{"n_head": 8, "head_dim": 32, "d_mlp": 1024, "activation": "squared_relu", "norm": "layernorm", "norm_eps": 1e-05, "schedule": "wsd", "decay_fraction": 0.375, "final_lr_fraction": 0.02, "batch_tokens": 262144, "train_tokens": 901300000, "steps": 3439}
Each number is 128 + 32 x the weight over its row's rms, rounded and kept within 0 to 255. Layers, rows and columns count from 0. Numbers have three digits each. The size before them is the row's rms in percent of the matrix's.

# layer 9 MLP down, 256x1024, rms 0.0601, rows 0-21, columns 896-1023
099:094152150168123107166147147085126169090093151101168109138121114184148166111208121075147103085143231163081124086204113151122146141185141126171153161181112134152141121154062090149138111068170107128174096117120122089100156118105119149128120170149137158103147049108105120110134163108142069092168111062105105084162132060081124169175173079102080089123188136167110097183167152139202097170138
101:160132138096090188127133176167114124099123132084090122170107146133078127109085133130100160116171151165126130134144149177104146106177117109110147074130129135126119115159172086189082119176160162106113141138141156172115113142090141107201065116064148135114100102132107092137152149143114146168111142184137094100083099143120154063142155148157109146190151141108172148146156128153145122103111
096:162100143070068140159093104137125167113149138105114133170151133084104121214151143093098126144150168145044094103117155107107109179104144176150098145197132110155131148030179101127135089103123131140127082125124148106104075081200116150126138120142089121114146164137130108176169095120120177108109151110140161144124132096146060127112116175130141141112086146137121125125074080159157136138080
099:091098124116128153075124089133063109218092187154136172129040112093157169156129161097130163139125110102145129113112125165154114139092124120143066102085160163114126211071120059093138100122093161117132141104048132130112183123146154138144124159066090180155102135095085102185143104146105106104156067116120093193162177120057140163159076130144134219131146145137159095164067099087148159080101
101:073125135082062136104128148161101152159146093121136176125106117077149096158087153068128066126051138151126086169144081187232169076096120194101095087160095092119165097109144112133117153120168125107150138172082122099140095092166078102155183154123141126120110098129142098108099147159113096210125137056097127109110096142123118133141162179187132067080116134103091159133145091122185137112127
100:149122130144155158160083115116168131133158168142080157121167141196130126094119137136200124144145063158145096110198109116123152191105150142157116125126116148150094115120129137140123161133095205140053091131084148138121123111139124117093186103143214123122100104162092135137097120121099235097160149129113135139080111113111170108151120115150111093062073124096139090132136158126200087152109
097:148123116144120176163132185148109106176168131168108136150135154141121088174183061102147152148143098153134157097193136118141191162159089084129196112115128119123103156118108227135122222150165115131076086138140131145172149158119074133172162131085089100137095156177142112133161095173101119127134105089129135158141123152142127083158143089140063148099085122116120104102201140144095085089050
100:102149167134115080181132167092139135083108138112125150169141109172080143137083137155116162153154111110064104114151114112120113079089130081121106160138155098134122092067081119126164144107155111098124107074117091176153133071111078162166123127163144174145135129130076094124174077134099169160157144088145130080147121137166129123131140059113083126062102093109113119135144131142154173118133
102:174053102135138140123111095117178160127141091131153124142034064149104161134076073156143151181141164098118188206130132133119169111185075118095113134139147136207091144199158107125126164139153122110081124131109108096107080124109119096054118110163152140130112100148172153105142110082069153129158142135084171151145123143089136140050115151120081134159103143072142166104143052120143130120154
098:122149108129128134085095155132148134156086100098144166108147117133101123140114167177092089145137144147113134133102133080159130168131106085143128126188117090141155084058122137170105161093135147080118124082178119106160144095136155133121207173103101113143083110142187094134141139136112125094095106164097169083084175131137126102166192131137115128063087143138116149113147109203114074116137
095:111156057134173114117136121112117135104156128081146161106116108084124105147127101054103136080129104130162163132120095095142109140053089157177075096186097075089113158157095124104122144115078105150096132116121119090120131145165131132124152159153179160088126145121094149113171137085140127145139116147130118096111135108095167100141157116146167167156120146152077156097128150140136135095133
096:196170106149178136137123053170118144099147173073127152118170145121151180131115127117145124102099147128125142112198159140103146132102151154078141155120159117159134165139098131126178133116158130108191080139144142155126124136099129177095122099098175154137212185137148123091130186096129148090125157119140064150123091140181133121199121127071105134049194136115152117073114134160114159188154
126:098129117154157168109175129132122093114129169105119069139125192118174106199142134102116106110095144151124136119150103117070147127079094073145133096114085104084136087180130184105126064126123082099129147174127155140129154166098139143138067166196168158164141105086122138168057115143133117172132134122148087157169192132114140147132167134094092074124121057108172114056104154137132104081109
103:121144110091133149103176145098120075145082115130124116098125112113105151105114126110124091132105115174100153146144218107149116127132150160164144129118076163136118133131080124101111193163107159099151113164098141148122104114132123129097089064128168093148116114061139120114155118145148086130134150126106133135108159154091133152140171165100111160050185119127073152155150122104148091164127
100:135137175195161113042050143144160067191172153186128108132064142102094103155108086115102195175176100142096087106123117114102119165156149163138113147185125146062156099079150105117141176140058074145122200029111125100146185140155111099083049101117129140107165129179135084165177084110135138140168168148131152153147122106198178126117125083140132129098137176145149134130110084132164092167164
108:116187128120095137122085083112114056163086102142074145068169148107116134101136188107112117098132143161151155157105102080095216160144130110098102111124142078099094073161103095156153149121082163088087123132144076157148176133081193133112145185116097105086150108081070090120112134117186117127145199122130109166140086098149193189099096123137040124062083122144120156124083147125138181134175
096:133158077115110142185107161172121135123115174122121125123197116167112135088154108166156081144080157124124133052120096117113130086130126099182118132107165160115114057071145220152079107174130150172104122127139108143157097088120141100129175142141152121069121095124103167147091103127168185118092152161091125125131138134132130084167193153119147155104134179128158130179079097083099173108132
094:104143156124164146087179082231157121147151081159176156140040122136126174118069133157163158181113129100075103119144096116088175126120169143124091093166130173087167166082143200180120134107078140123091163164143128125179133113144159100173115133105112089124168122205094093132130138104119117133119125158144101144082158117178179118120104168093097125144138062131065145168123165167170164065108
101:117127132094093116049099177179114129129117104121086138114092168109097153168173119122131129128097146111121078136166093120073179120174123138171151105092136180098141109147151184098113133180187122155114123130123133128175099121159112181105100099079155163123156162166121085135140123109115135107166133151170150172099113101190176159140155084138106186051167147123141132135109083101108132119163
098:123181169111100082194135176100132078112138145202088135093130166106127125137115067113163163119121137167194101169152165129165120115169107078118165085128195164072160100102189137126174073197151108133193140151124130121131153106097072154162139091153088150173133144061143159110115150184130092148144139142084063129110128080090143133141077146197091248140086107085112118084120154070070068130115
097:084102167116099137116105074111034163121140149158081114115104177098102165134146129125113121184170108159098121094091136124124127137102144137162138140093089185099121169102146150098102143177123107167090092118160190121152141110151121115129139112096137159127156141136183095087127095166145134127135152157118097141103134142136094157112114067125157120067135104119194130117130150137129098064121
102:130129101147102079101135131130145191127125101125166170137149133118107142121124106154082147118122074125136100114172105124107100104155155107159076118086127068106115222116103169112123113142090107123145102068149108124121194124137089077142154146160117086196074085083129118140134136161132175099114078164199101129058165112209120111148072107164111126091166185134082115142155163077162146061125